Weights of a small transformer language model: normalized queries and keys.
Each number is 128 + 32 x the weight over its row's rms, rounded and kept within 0 to 255. Layers, rows and columns count from 0. The size above them is the row's rms in percent of the matrix's.

# layer 3 MLP down, 256x896, rms 0.0418, rows 100-204, columns 320-383
size [100  92  88 104  97 100  90  97  97 103  95  98  95  99  98 104  95  96 100  98  97 101  98  98  95 125 100  94  97  96  98  96 100  95 108  98 108 100  95  98  98 102  96  99 100  96 110  95 102 107 100 106  95  98 101  99  92  98 102 100  97  99 100 107 103  99 102  99  96  97 107  92 107  99  99  97  94 101  97  98 100  94 105  96 100  93  95  96  95  98  97  99 103  98  98 104  95  94  98  99  92 102  98  94 101]
[[190 156 168 139 104 187  93 114 191 179 131 169 109 136 147 124 118 141 118 161 123 159 192 160 146 141 151 156 112 186  96 172 127  76 110 135 171 153 154 173 128  88 127 120 156 156  85 168 149 127 151 121 108 126 142  65 152 168 126 114 160 139 105 113]
 [157 142 128 135  86  99 119 111 150 149  66 108  60 138  95 159 112 115 157 120  85 113 166 137 193 127 134 101 107 139 128 126 154 114  98 133 174 126  89 142  27 148 140 101 176 110 110 171  89 101  93 127 113 158 164 139  94 178 124 103 157 114  96 185]
 [ 78 163 145 110 112 143 127 134 100  91 123 188 122  74 180 222  88 159 142 162 143  98 120  98 130 128  83 139  70 146 120  84 152 120 169 127 101 107 148 166 121 159 131 138 105 147 163 137  74 130 117 155  83 156  93  96 185 178 120 153 141 132 127 138]
 [161  77 103  54 143  42 168 144 135  51 150  91 139 100  55 146 154 150 118  81 157  96 117 173 130 126 172 116 138 125 235 175  78 255 111 168 190  67  94  81 118  63 154 120  55 165 135  76 150 118 159 119  74 129  95  87 108 152 107  95 130 108 144 119]
 [ 99 113 106 134 133 113  93  84 140  82 106 109 109 115 131 149 139 153 126 111  76 106 126  37 153 115 141 102 102  74 110 124 192 120 137 111 192 200 156 135 167 132 150 102 160 133 149 130 124 174 130 164 141 116 116  72 135 150  91 144 126  92 132 142]
 [ 94 158 129  69 168 102  97 133  93 124  85 140 142 112 152 104 110  43 124  77 172 104 153 148 105 168 107 161 110  90  89 101 116  96 163 152 147 126 137 143 125 115 107  60 172 119 156  82 103 110 184 169 153 180 153  94 145 158  91 148 132 166 127 129]
 [113 112 176 129 120 157 133  99 127 107 153 160 115 144  95  87 163 122 148  77 107 139 142  98  97 197 142  73 127 145  86 181 137 147 109  76 175 140 117  84 174 138 162 119 135  76 120 158  96  72  84 137 144 125 142 164 158  86 138  91 123 158 131 146]
 [185 117 114 154 163 146 170 150 156  81 134 191 132 124 109 130 123 105 162  75 161 123 140 122 127 136 113 140 118 189 135 239 178 145 163 166 177  37 129  85 112 138 158  95 146 162 178 129  65 110 145 170 152 107  67 168 135  95 108  91 127  73 113 129]
 [156  89 134 164  44 143 119 120 124  71 140 135  92 107  80 142 148 118 104 105 102  76 104  78 197  96 178 151 132 166 127 125 119 163 171 157 159 132 168  68 140 132 158  90  92 122 149 118  73  67 128 193 108  94 171 189 100 115 113  48 114 111 121 143]
 [115  86 164  85 161 169 151 113  76 154  84 127 121 124 178 124 113 160  90 120  93 159 113 130 183 127 129 114 113 119  92 126 129 176 126 125 127 197 134 108 102 145 169 169 145 111 123 139  96 149 162 100 182 142 137  87 133 119 171 110  81 157 101 145]
 [ 97 100 158 122 131 196 124 172 123 125 120 141 109 110 128 158 129 120 145 124 147  96 116  95 142 115 109 114 102 137 138 148  99 157 126 148 104 104 112 176  99 110  86 161  96 141 130  85 128 126 146 146 107  97 122 111 176 125 115 117 166 142  63  93]
 [120 100 156 167 125 143 129 126 116 121  82 168  67 135 119  98 160 126  95 116 181  98  94 142 101 150 148 125 153  97  84 124 133 138 106  97 162 176 115 152 154 116 137 105 147 158  74 144 144 110 108 148 157 136 101 169  99 103 120 110  39 161 159  94]
 [166 130 111 126 114 105  68  73 143  58 121 117 158 135 140  89 121  90 160 134 100 136  91 117 107 194 151 123 123 132 129 119 148  89  99 153 125 120 152 114  67  97  87  84 167 153 117 151  87  98 118  90 103 163 156  90 111  57 129 123  89 191 100 119]
 [133 185 164 138 128 134 120  85 144 120  89 131 107  96 129  95  89 128  90 119 191 120 120 198 153 134 181 159 114 126 107 112 137 139 145 124 163 111 143 111  81  87 136 116 140 134 151 124 146 142 177 158  76  98 131 132  88 113 128 185 155  88 135 168]
 [135  95 124 116  80 103 145 105 106  80 137 136 155  37 116 126 130 150 124 139 134 233  90 151  83 115 130 126 164 107 153  97 181 136 129 122  86 165 119 153 123 117 117  95 113 121 167  97 130 130 104  75  96 116  92 186 122 136 119 134 122 134 140 136]
 [ 65 155 108 103 160 123 162 131 163 160 116 125 145 180 128 117  96 180 114 127 159 166 187 211 180 182 204  52 131 117 141 157 113 108 167 196 155 109  94 171 110 173 119 133 160 185 110  72 149 184 134 144  97  90 145 148 143 152 104 149 110 144 110 103]
 [158  93  82 144 112 104 126  93 179  97 179 158  72 187 108 125 146  84 106 165 117 148  75  98  67 210 113 135  87 167 144 119 223 120 141 112 101  46 141 137 154 129 114 166 121  98 115 134 127 132  79 137 117 169 136 102 146 153 105 111 102  97  82 173]
 [120  90  85  63 149 120  81 114 105 158 128  65 109  74 140 164 128 142 109  96 106 119 122 112 164 120 172 121 142  92 132  94 136 133 108 141 114 104 146 103 118 106 151 132 140  86 130  85 132 138  86  89  90 167 142 179  98 133 178  78 109 133 136 110]
 [108 138 171 118 135 177  91 139 158 140  67 133 101 114 107  85 176  87 114 180 126 123  89 118 108 124 161  64 147 155 155 166  79 160 135 112 158 184 120 209  52 112 137  89 130 132  88 173 114 142 137 130 131 125 149 140 172 142 147 125  90 126 137  92]
 [143 129 133 164 185 113 130 163 109 141  93 101 105 134 118 102 103  75  40  92 168 131 127 157 146  95  95 102 181 153  92 151 151  96 116 118 154 164  69 192  94 150 132 137  90  77 173 151 129 116  99 114 110  58  89 136 170  49 112 186 186 103 200 133]
 [156 201 153 205 170 137  87 132 159 152 158 183 153 119 175 117  95 180 129 114 180  96 147 173 153 116  91 123  97 135 134 173  90 126  92 129 110 170 108 106 100  55 132 127 141 110 157 138 139 134 127 116 125 170 168 116 112 172 189 145  91 107 139  81]
 [124  93 102 120 170 151 175 137 155 141 125 109 129 137 144  79 139  93 129 136 148 146 144 134 128  91 150 157 162 183 139 107  89 108 183 221 120 114  99 162 135 113 136 164 100 151 119 116 113 178 162 105 141 173 139 175 151 114 140  96 126 107 112 164]
 [104 128 110 119 122 125 190 113 129 147 117  96 114 114 139 138  44 156  87 152 111 154 116 116 131 100  47 144  64 122 107  23 130 178  77 110  67 166 140 138 109 119 116 129 166  94 107 145 153 175  82  88 114 137 127 154 158 170 191 195 167 139 152 130]
 [170  80 121 162 146 134  99  84 151  95 202  67 157 130 122 123 173 156  95 111 100 162  74 161 117 141 122 190 175 122 150 148 168  79 119  80 152 131 153 149 112 137 124 132 139 112  70 157 120 149 178 158 160  49  59 116 112 156 172 104 136 131 130 148]
 [142 198 184 129 154 142 128 157 149 112 118 127 136 154 178  80 120 103 156 103 148  85 162 152 142 154 115 204 124 141  72 111 118  58 104 145 145 120 122  97 106 136 100  96  96 121  99 115 158 128 167 119 110 107 130 109 145 101 102  84 107 144  97 122]
 [ 57  66 119  67 103  86  83 105  63 107  99 108 116 118 119  88 127  95 121  63 126 134 113  92 116 141 139 141 109  75 132 117 104 115  85  74  88  41 100 108 149 103  71 133 120 137 132 115 117 112  65 130  72 127 108 138 134 176 103  49 140 124 109 139]
 [105 177 143 104  59 144  59  93 116 205  48 121 105 138 157 128 120 128 118 133 152 182 161 151 121 153 139 129 126 171 135 143 161 105  83 148  51 161 123 113 108 146 136  93  71  47  91 138 136 125 131 153 108 134 153 145 128 100  80 121 133 167 171 141]
 [144 105  87 132 141 141 127  78 100 134 124 151 104 127 127 163 102 191 152 130 138 127 170 123 163 129 176  45 106 127  97 133 142 136 133  74 125 103 142 167 140 184  93  76 123  63 106 128 115 139  96  88 130 106 156 116  87 128 178 124 121 103 127 101]
 [107 165 155 130 109 120 128 145  90 188 151 141 128 203 202  89 110 144 137 134 183 124 156 147  71 199 158 190 131 145  98  24 138  45  76 140 117 106  95 165 200 130 147 128 123 128 136 172 100 167 113  98 145 110  86 104  99 163 185 164  83 128 171  73]
 [157 131 164  95  80  99 182 119 105 178 149 124 135 129 116 181 112 115 121 194 170 134 161 145 132 143 142 153  75 101 141 116  75 150  86  84 147 110 134 113  97 125 176 133  91 127 163 164  77 123 135 148  63  99 101 105 132 100 154 140 137  76 174 148]
 [153 135  81 167 124 149  92 139 126 152 147 187  96  97 125 135 131 124  96 194 135 116 124 118  74 131 160 183 159 140 116  68 194  99 139  80 103  82 117 209 122 160 134 113 118 158 112  93 108 130 174 148 143 113 106 109 182 139 122 146 129 110 125 125]
 [161 112 138 107 183 133 119 141  89 100 100  82 105 143 111 155 134  88 106  97  61 147 120 134  88 107  92 155 130  66 112 124 112  91 133 102 150  89  79  70 162 118 170 108 118 118 128  66 141 154  54 189 103 188 142 106 105  90 161  99  86  73 133 106]
 [104 151  95 114 111 114 180 148 186 116 150 210 189 148 172 146  66 166 168 157 147 137 148 156  91 136  86 162 126 118 111 149 162 101 133 155 146 116 129 143  87 102 168 155 129 157  81 114  98 133 119 113  77 147 117 127 126 152  97 138 110  80 143 104]
 [164 152 103 140  72 145 153 134 161 164  95 156 139 166 129 169  68 179  95 155  96 130  75 131 197  77 200 145 110 123 142  54 102 134 140 125  95 144 143 152  88 114 131 109 172 124 115 155 187 140 139 121 124 104  83 135  94 117  92 150 154 104 127 120]
 [ 87  91 112 106 161 149  97  98 159 118 151 163 140 182 134 131 110 100 129 110  86 150  98 138  86 161 161 202 199 194 139 102 141 141 144 161 144 140 129  82 141  84 188 122 167 117 136 194 137  90 150 150 151 133 119 149 139 134 150  61 151 114 134 138]
 [160 145 130 117 103 129  72 155 120 172 151 105 121 111 122 111 131  91 173 142 100 126 113 184 113 171 134 114 108 121 130 149  72 189 148 137 124 161 127 149  46 128 100 147 100 125 129 157 178 110 119 131 133 137 154  82 124 157 132  62 120  99 105 165]
 [152 113 112 130  68 141 107  90  58 131  42  81  88  80 174 168 122  68 125 106 141 156 163 137 126 130 143 157 202  83 163 153 127 109  75 148 130  50 131  84 124 126  62 141 132 147 104  86 108 160 136  72  91 121 104 127 129  69 168 154 180 143 103 154]
 [129 175  94 145  91 152 121 158 138  94 113 151 129 199 119 100 198 100 123 120 112 157 164 137 102 150 112 139 152 156 131 134 136 150 126 176  90 121 111 161 144 127 113 102  98  94 146 160  92 101 123 124 140  90 132 153 129 146 102  91 141 103 157 117]
 [104 101  75 112 201 109  95 137 124 127 109 126 179 121  86 128 182  63 154 100 140  92  79  56 113 200  85 178 109  66 173 119 150 104 168  91 129 139 121 150  95 103 159 142 116 148 132 146  90 119 114 109 210 129 172 109 105 116 143 108 130 133 152 188]
 [107 126 105 114 152 168 125 155 195 130 132 191 118 117 159 171 127 143 161 182  94 119  92  74 135  83 126 124 112 145 130 163 143 118 155 130  99 122 173  96 204 152  59 150 137 181 126 171  92 147 101 121  70 148 168 158 147 160  78 132 158 125  82 121]
 [158 121 114  98 137 118 118 128 164 123 206  83  79 156  84 152  99  98 128 149 113 100 118 120 110 161 140 114 147  93 158 113 152 158 161 191 208 162 117  97 126  86 171  52 147  92 110 122 126 129 153 160 117 100  81 175 146 120 166  99 173 154 130 125]
 [132 178  69 133 109  64  71 142  90 133 139 132 105 141 106 169  64 158 118 113  92 145 155 138  67 159  84 107  63 125 137 135 134 139 153 141 136 123 111 151 115 168 123  83 155  37 144 112  80 109  47 125 100 182 152 138 132 151 148 126 110 165  74 156]
 [105 131 134  62 124 164 103 153 176 148  88 182  80 118 158  78 221 133 139  65 130 122 140  64 103 129 140 133 181 167 190 129 182 150 162 130 129 162 144  48 112  46 128 142 124 179 155 154 147 128 166 149  84 205 129 144 169 168  60  67 111 136 137  59]
 [110 120 164 125  87 174 138 133 153 149 112 146 126 177 123  91 214 126  96 131 144  97 139 109 145 125 115 108 129 170  99  94 137 111 148  77 116 151 135 140 148 205 178 127 111  84 183 140 114 146  91 198 207 122 116 133 164 145 116 113  95 126 145 108]
 [152  69 114 140 100 145 124 105 159 125 141  97 121 136 120 132 132 112 113 169 117 166  44 104 165 116 103 152 153 148 117  82 111 152  63  42 120 101 157 120 109 124 108 112  84 113 155 198 108 192  78 124 133 189 122  89  61 132 168 120 117 132 101  85]
 [100  93 123 129 136  99 141 122 169 155 127 138  88 148 113 190  90 174 121 141 177 105 125 171 134 116 129 105 139 147 200  97 131 123 100 142 118 103  75 120 150 116 101 128 159 123 129  87 136 131 129 133 132  82 132  98 127 109 122 132 187  49 115 183]
 [128 131 114  77 104 142 135 147  84 151 130  65 126  51 125 149 155 117  92 140 126 165 129 131  96 109 106  78 103  71 106 128 140  96  75  81  95 100 111 137 125  88  65 138 138 130 123 189 109 111 100 130 176 139 116 113 112 118 141 107 194 112 107  90]
 [175 100  63 110 151 106 152 113 105 135 110 137 186 137 157 158  72 193 134 206 121  83 107 184 117 169 100  87 138 130 185 154 120 154 131 128  54 157 148 162 100 168 123 188 111 143 164 130 118  93 117  72 118  72 124 133 176 150 125  91  93 118  83 140]
 [143 148  89  98 121 185  88 103 140  76 158 151 138 147 108 141 126  86 169 133  99 148 155  89 141 104 142 122 133  98 175 103 113 165 141 103 163 113 139 164  86 164 101 167 107 118 100 154 154  98 109 140 150 119  75 107 109 231 202 113  93  66 142 113]
 [177 104 111 114 160 166 132 148 178 138 112 203 164 190 170 139 175 114  81 133 171 141 157 129 172 128 118 121 199 140 108 109 186 189 105 103 167  56 133 171 111 158 124 142  96  94 110 115 160 108 142 132 144 101 145 128 163  96  85 140  98 139 158 143]
 [127 163 159 153 113  87  96 114 111 130 136 129 186 146 156 141 101  68 161  98  98  77 151 103 123 165 125 152 126 101 155 124 183  94 116 165 102  99 118 141 151 155 139 101 144 126 135  87  76  61 129 133  88  77 135 150 145 162  98 111 136 121  95 162]
 [181  93 142  92 102 151 139  97 120 174 125 114 106  92  93 126 148 128 104 137  88 120 103 135 118 116 161 102 143 146 177 128  95 147 100 148 182 168 130 155  38  95 114  58 185 137  48 136 134 137  97  71 154 163 118 146 131  86  76 147 103 105 102 120]
 [115 103 113 133 134  74 145  97  66 121  55 117 156  89 134 118 171 117  94 112  98 127 162  98 167 129  55 124  79 112 133 140 153 128 137  83  87 180 116 106 116 154  80  82 136 131  92  54  64 113 131 132 131 144 158 194 101 122 171 146 145 123  95  66]
 [189 107 148 126 173 201 144 177 124 135 120 156 126  93 155 106 183 152 114 163  97 139 172 126 118 155  80  84 124 150 145 109 146 110 104  62  91 122  91 191  92 138  98 120 126 145 147  84 138 199  97 124 118 107 159 146 152 114 151  91  63 104 122 119]
 [166 195 143 183 167 156 170 113 126 119 157 129 162 125 163  90 126  83 113 123 133  90 180 213 140  92 156  95  93 113 147 149 138  97 132 119 119 132 122 152 140 136 151 135 146 126 133  68 153 112  77 119 125 117 138 129  86 146 165 101 146 123 117 155]
 [132  88 133  90 101 161 149 116 126  74  89 175 106 107 166 141 110 139 128  85 154 102 121  89 151  73  99 146 138 123 117 123 117 115 132 120 140  87  97  58 113  77 135 115  83 110 131 105 146 104 143  74  83 152 107 153 146 107 168 136 141 117 131 126]
 [ 67 112 121 169 124 136 101 150 126 116 151 136 147 151 143 170 102 153 196  78  94 112 126  73 123 112 110 175 106 128 155 122 122 129 135  88 134 153 151 133 131 156 125 124 140 122 102 138  70  92  96  80 185 157  77 137  80 119  57 182 161 153  68 162]
 [ 80 130 203 145 156 102 133 133  87  91 151 163 120 130 128 159 108 139 154  85  81 176  93 132 133 104 119 165 148  94 122 149 102 146 134 121 130 188  88 127  91 153 151  68  75 115 126 194 149  96 115 114 162 144 151 121  70 121 204  90 130 128 150 142]
 [148  64 162 114 198 155 147 159 121 120 181  71 191 150  87 112 124 108 116 132 127 154  92  99  89 114  76 183 106 106 172  58 120 144 172 112 111  61 164  49 140 167 145 134 101 116  98 155 134 116 121 159 134  83  97 112  98 116 122 157 124  74 142 132]
 [142 143 118  94 156 111  89 116  74 149 107 114  85 147 138 169  95 158 138 130 104 109 159 146  68 178  73 139  74 115 151 144 110  80 126 150 120 142 159 143 170 139 122 125 118 159 107 147  91 167  91 159  94 153 128 125  55 158 140 139 133 138 165  83]
 [151 111 165 134 202 143 162 139 127 129 158 153 129 147 160  99 131 159 148 186 188 126 117 150 124 141 182  84 155 137 147 171 127 115 175 155 112  44 133 181 129 181 102 140 109 155 173 145 125 161 161 141 128 109 169 129 104 155 190 169 130 135  88 129]
 [142 193 177 185 101 136  99  83 139 101 183  95 103 114 123 102  82 126 152 132 159  77 107 131 165 107 162 163 156 136 156 138  98 174 107 177 147 112 129 118 137 113 102  76 110 196  88 154  96 111 155 104 106 153  50 127 100 149 167 143 139 111 112  65]
 [112 118  70 122 137 146 139 128 109 174 132 155 140 114 145 136 180 162 166 124 128 173 131 156 134 110 122 168 163 108  22  70 129 139 132  88 102 145 117 122 168 119 121 146  87 142 141 130 135 116 122 141 116  84 132  97 130 114  88 120 145 130 121 139]
 [132  83 120 179 127  81  99 127 112 102 104  82 116 123 120 119 142  87 156 161 148 147 123 184 150 138 177 160 175 163 203 135 134 100 120  45 163 150 131 172 115  63 137 206 164 141 176  55 158 154  96 102 108 119 107 143 116 113 187 129 212 155 137 149]
 [125  57 159  93  72 127 106  82  58 145 100 108 160 148 104 113  72  89 159 131  74 147 101  55 134  77 112 121  90  68  84 131 113 140 123 133 134 132  83  69  68 198 124 108  94 178 104 153 125 135  68 137 123 152 137 155 140  99 184  96 163 118 164 133]
 [ 74 124 129  66 168 147 150 133 131 107 229 185 149 103 208 150 129 131 147 175 121 129 104 126 111 151  93  94  85 160 144  79  85 142 111 143  63  69 111 135 167  73 101 108 165 112 127  93 165 109 101 105 102 172 128 187 159 115 196 135 119  80 101 102]
 [153 114 147 159 151 101 143  88 111 132 145 151  75 140 128 157 126 157 172 125 146 163  51  79 145 131 138 162 121 158 136  93 136 154 133 164  84 168  74  89  81 108 113 109 141 136 143 105 133 120 144  82 125  90 102 198 162 145  90 128  66  92  97 120]
 [154  60 181 142 119 154 135 121 144 125 123 125  69 170  86 118  99 136 154 148 118 123 103 103 169 148 121 103 125 176 115 126 166  75 103 132  89  78 107  99 149  87 117 111 152 166  82 114 148 169 123 123 171 133  62 177 123 148 182 162 166 121  95 129]
 [174 174 113 167 119 155 155 147 146 142 105 214 139  94  94 139 113 121 144  60 132 165 162 146  97 157 128 166 124 131 191 133 103 117 174 110 208 169 162 141 143  97 118  59 124 161 114 165 129 140 142 112 122 136  90 106 131 159  77 123 214 142 112 171]
 [172 146 142 187 152  68 156 131 121 119 149 125 110  62 130 126 103 145 137 116 150  88  59 148 126  99 103 138 101 104  82 159 167 125 107 105 119 147 116  72 175  79 162 128 152 102 161 118 123 140  99  97 187  87 106 213  64 174 172 114 100 108 174  90]
 [157  85 136 153 127 111  88  82  56  81 135 115 102  58 150  72 144 165 106 101 132 154  80  97 127 179 101 126 114  77 139 127 127  92  69 152 118 140  77 144 154  91 121 117  95  92  91 123 102 105 100 221 167 134 179 155 126  82 154  86 177 136 124 165]
 [174 175 125  91 151 135 159 161 130  94 180  74  86 133  95 107 172 125  53 106 174  91  91 188 146 146 147 108 159 132 150 137 220 153 125 178 133 140 116 119 101 144 143 115 140 177  78  98 138 143 124  99 147 138 128 116 123 130 122 191 133 151 102 153]
 [ 86 115 163  90 150 114 139  78 151 175 140 113 136  86 157 158 175 139 160 142  45  95 129  79 138 138 135 158 165  52 154 101  99 148 127 118  63  93  96 153  89 192 106  93 115  52 136 100 101  67 148  94  98 152 144 114 129 141 148 113 170 134 135 115]
 [126 157 121  93 137 115 128 168 122 217 172 116 176 129 126 147 111 131 126 112 130 106 126 108  89 178 129  94 146 115 157 161 115 157 125  92 174 117 112 183 115 113  85 132 111 138 177 106 123  95 214  96 172 131 169 144 168 205 142  67 123 146 105 116]
 [111 127 127 114 141 104 185 131  55  70 155 137 137 149  97 139 151 161  71 171 110 111 181 130 171  96 117 104 156  70 199  90 109 129 100 157 143 141 157  76 109 129  47  82 132 133 126 208 108  72 142  56  95 140 165 158  99 114 123 149 116 109  75 130]
 [119 128 175 179  94 162 113  85 141  98 149 122 184 149 118 126 145 122 121 143 156 186 140 159 148 144 103 132 106 124  88 145 141  87 127  96 197 105 141  72 155 183 128 176 112 174 142 195 123 123 146 100 166 141 116 189  87 156 150 144 105 124 160 143]
 [135 159 124 158  71  98 156 158 116 131 147 110 165  96 150 139 136 137 141 166 120 164 130 144  82  86 106  93 126  97 112 188 115 158 119  88 100 181 106 129  69 142 135 158  97 125 166 167 161 171  66  85  90 160  95  97 120  88  78 135 126 129 151 151]
 [ 69 161 155  35 148 192 147 162  85  84 209 128 156 118 103  96  72  77 162 132 146 125 110  77  48 177 172 119 193 125 102 131 101 155 128 161 101 100 158 130 124 124  96 139 112 114 137 150 122 139 149 136 105 155 128  97 167 133 115 134 141 175  77 104]
 [160  87 123 127 153 136  74 132  64 149  74 117 159 108  96  68 120 106 125 122 174 176 129 104 104 127 159 201 179  92 136 165 120 141  81 104 140 127 173 150 111 136 126 100 123 165 109 115 110 115 103 109 127 153  86 177 121 157 180 135 129 155 158  89]
 [176 124 178 131 123 161 143 141  62 140  94  97  95  93 113 110 144 116 180 160  69 117 164 117  95  95  64 126 143 136 111  96  86 137 179 129 168 145 138 172  81 168 121 122  99 121  91 138 190 191 155  98 125 154 138 168 164 102  64 192 134 116 130 128]
 [ 89 175 158  61 135  99 168 188 112 157 141 112 146  92 149 157 105 120 151  79 184 132 149 102 108 191  87 166 138 120 121 122 129 153 124 105 144 141 126 115 126 133 172 125  98 106 182 129  59 133  87 101 111  91  83 139  96 129 123 106 139  44 151  98]
 [183 130 103 214 121 108 164 127 104 102 141 128  92 124 102 130 146 113 101 123  49 151 153 151 112 125  82 153 156  68 134 148 135 132 173 145 138 123 113 129 143 121 128 187 159 150 134 165 134 108 152  96 228 116 136 159 180 168 171 139 128  91 120 156]
 [175 133 111  97 184 141  97  97 120 129 183 109  95 117 182 153  79 157 105 132 112 139  78 140  84 138 137 130 127 134 208 181 101 115 147 117 172 170 131  61 202 151 116 150 195 108 167 173 161  62  92 190 127 136 139 141 169 134 161 102  83 154 134 126]
 [156 207 165 201  46  81 117 126 178 163 167  97 131 181 148 146 166  76 157  40 140 128 157 101 116 165  81 117 109 172 118 193 153 144 215 132 152 128 155 150 115 143  90 144  72 103 129 201 106 151  92 106 113 113 126  86 110 136 109  88 145 110  94 136]
 [144  70 139  66 115 155  70  70  96 105 170  85 133 121 120 140 108  94 128 161 170  97 139 136 122  66 122  96 114  85 171 102 126 158 130  68 166 164 149 147 139  88 124 122 105  69 197 111 137 124 118 105 132 143 169 135 103  99 135 147 147 147 132 147]
 [ 88 124 126 172 114 144 147 162 118 144 132 120 150  81 145 167  87 153 129 120 130 148 126 132 165  81 174 148 148 118 106  37 155  94 109 171 114  89  64 207 140  75 124  84  64 140 134  83 165 141 174 143 132 121 123 206 113 134  96 117 170 188 164 178]
 [114 139 130 182 111 161 150 136 224 123 134 166 116 144  97 142  87 128 128 147 119  28 113  97 188 126 136 108  86 108 134 144 115 116 153 137 184 114 130 118 111 189 218 112 128  72 118 138 119  89 103  72  87 154 105  87 201 122 122  87 106 168 123 128]
 [111 115 157 173 204 105 141 161 121 107 142 117 107 131  75 126  49 102 164 108  46  75 121 102 120 128  53 226 129  95 157 119  80  76 153 123 191  86 100 138 149 152 117 149  93  98 144 140 144 123 139  96 151 128  83 120 151 164 158  76 198 136 146 150]
 [138  89 155 187 150 102 140 145 150 126 149 106 124 122  92 147 153 111 159 177 143 149 108 163 152 147 126  77 125 157 120 135 116 146 100 162  66 158  48 139 145 168 158 116 122 135 148 120 146 204 110 145 208 114 135 152  95 119 166 161 145 136 147 108]
 [108  92  68 146 120 143 152 132  54 195 118  92 132  85 124 118  99  85 142  82 138 126  86 122 166 127 106  99 103 124 109 156  93 139  96 148  62  86 182 139 153 107 150 163 169 132 132 124 139 154 142 104 154 151 119 134 121 120 177 100 135 100 165  73]
 [135 146 160 139  99 161 211 129 128  92 121 165 121 124 160  88 123 161 188 157 119 156 165  91  69 113 120 149 119  93 115 113 156 120 165 154 104 164 102  82 141 112 191 115 139 133 148 148 174 140 119 119 138 119 141  85 114  83 146 160 126 101 176 140]
 [128 158 182 136 119  92 173  96 164 140 129 150  69  93 113 156 106 211 168 144 102 106 143 124 155  75 103  43 127 120 127 128 122 181 127 129 105 122 119  95 149  97 186  40 186 110 124 191 106 133  86 103  89  96 127 137  91 111 149 142  59 125 154 102]
 [141 198 176 110  87 157 112  58 104  96 122 131  91 133  88 123 108 130 139 131 172 104 171 139 134 106 115 130 113  99 126 145 161 158 106 170 105  65 190 143 112 132 104 129 106 100 109 132  89 129 167 171 160 135 179 107 176 142 129  86  97 140 110 124]
 [ 93 102 112 137  98 184 143  76 139  84 154 145 133 108 204  73 105 101 124 138  95 126  86 105 122 120 162 116 207 118 120 116  82 115 132 102 126 148 160 138 143 144 129 150 133  87  95  83 158 126 122  78 112 149 116 124 133 115 122 131 101 170 185 131]
 [105 108 163 150 134 138 130 145 180 104 137 176 140 151 133 112  93 147  95 179 173  85 143 178  58 203 113 168  79 117 141 142 117  81 148  93 162 199  93  90 133 216  75 152 113 142 116 139  81 110 103  58 128 119 134  93 173 151 150 106  57 118  62  70]
 [119 120 110 139  98 108 100 128 177  67 183 150  74 111 115  93 107 116 156 109 118  86 100 122 123 152 167 159  95 178 123 135 159 101 133 131 123 120 142 136 113 143 122 124 152 128 125 129 117  90 131 118 127 131  96  87 108 192 162 145 126 170 137 123]
 [128 109  64 107 147 135 149 140 119 188 119 135 127  78  67 135 111 117  99 110 117 112 130 113  89 108 125  84  93 124 179  78 140  96 138 152 154 148 160 136  90 139  99  89  95 137  93 195 150 109 150 113 144 124 113 144  98 100 171 137 111 126 129 136]
 [145 171 208 166 132  97 176 133 157 105 202 141 107 139 141 112 121 127 151 135  92  54 178  90 129  83 186  57 126 121 100 118 146 135 143  89 151 120 133 168 156 130 118 200 100 158 113 105 109 116 161 123 175 120  79 154 207 116 106 145 154 196 101 139]
 [135 182  95 255 115 130 160 172 143 172 151 106 139 136 147  96  99 146 108 101 138  97 165 130 129  94 177 143 124 175 109 125  91 116 135 165 123 150  98 114 173 166  71 122  59 110 141 139 179 137  95 112 147 158 128 110 170 151 151  96 162 115  75 173]
 [ 63 115 106  96 149 128 156 136  94 118  60 119 108  87 174 102 167 180 114 178 125 115 118 115 180 147 137 153 195 147 102  94 154 112 119 112 129 134 145 177  79 143  88 112 105 111 162 108 159 165 151 135 116 136 163 150 113 108 132 149  77 133  83 132]
 [104  81 107 121 119 122 115 149 167 155 128 144 120 143 116 121  78 101 198 112 137 122 126  59 121 105 129 102 159 182 161 109  89  99 134 124 139 130 163 119 132 150 194 136 107 176 103 172 120  94 167  75  71  85 151  98  94  53  95 105 174 112 145 101]
 [123 112  81  62 113 159 105 107 146 131  92 109 126 113 161 150  61 112 152 115 117 136 147 150 196 140 139 143 114 155 153  85  75 162  98  99 101 100 137 109  83 133 113 113 190 124 119 161  55 107 102 142 128 158  88 128 120 106 100 135 105 154  90  95]
 [150 146 156 127  97 153 113 150 132 177 105 131 159 154 137 174  87 105 111  85 129 186 100  93  94 139 138 110 175 126 113 178 216 100 120 123 101  95 170 159  86  89 145 156  75 118 129  54  84 110 144 116 155 174 112 103 147 107 139 109 132 162  92  91]
 [115  97 129 112 179 157 178 112 136 118 128 130  95 176 128 139 114 173 149 200 145 138 105 130 134 116 106 102 123  87 162 161  98 157 158 113 130 124 129 192 129 138 153 156 121 154 155 115 141  97 113 138 148 115  71 157 201 103 177 174 117 118 137 108]
 [137 153 127 170  97 145 140 149 125 120 150 116 113 107 154 154 100 110 118 108 142 140 145 162 100 202 135 132  15 145 130 112 183  97 111 124  80 112 169 118 113 179 146 159 148 168 107 116  86 107 108 183 120 146 172  91 108 121 153 122  60  83 150 120]]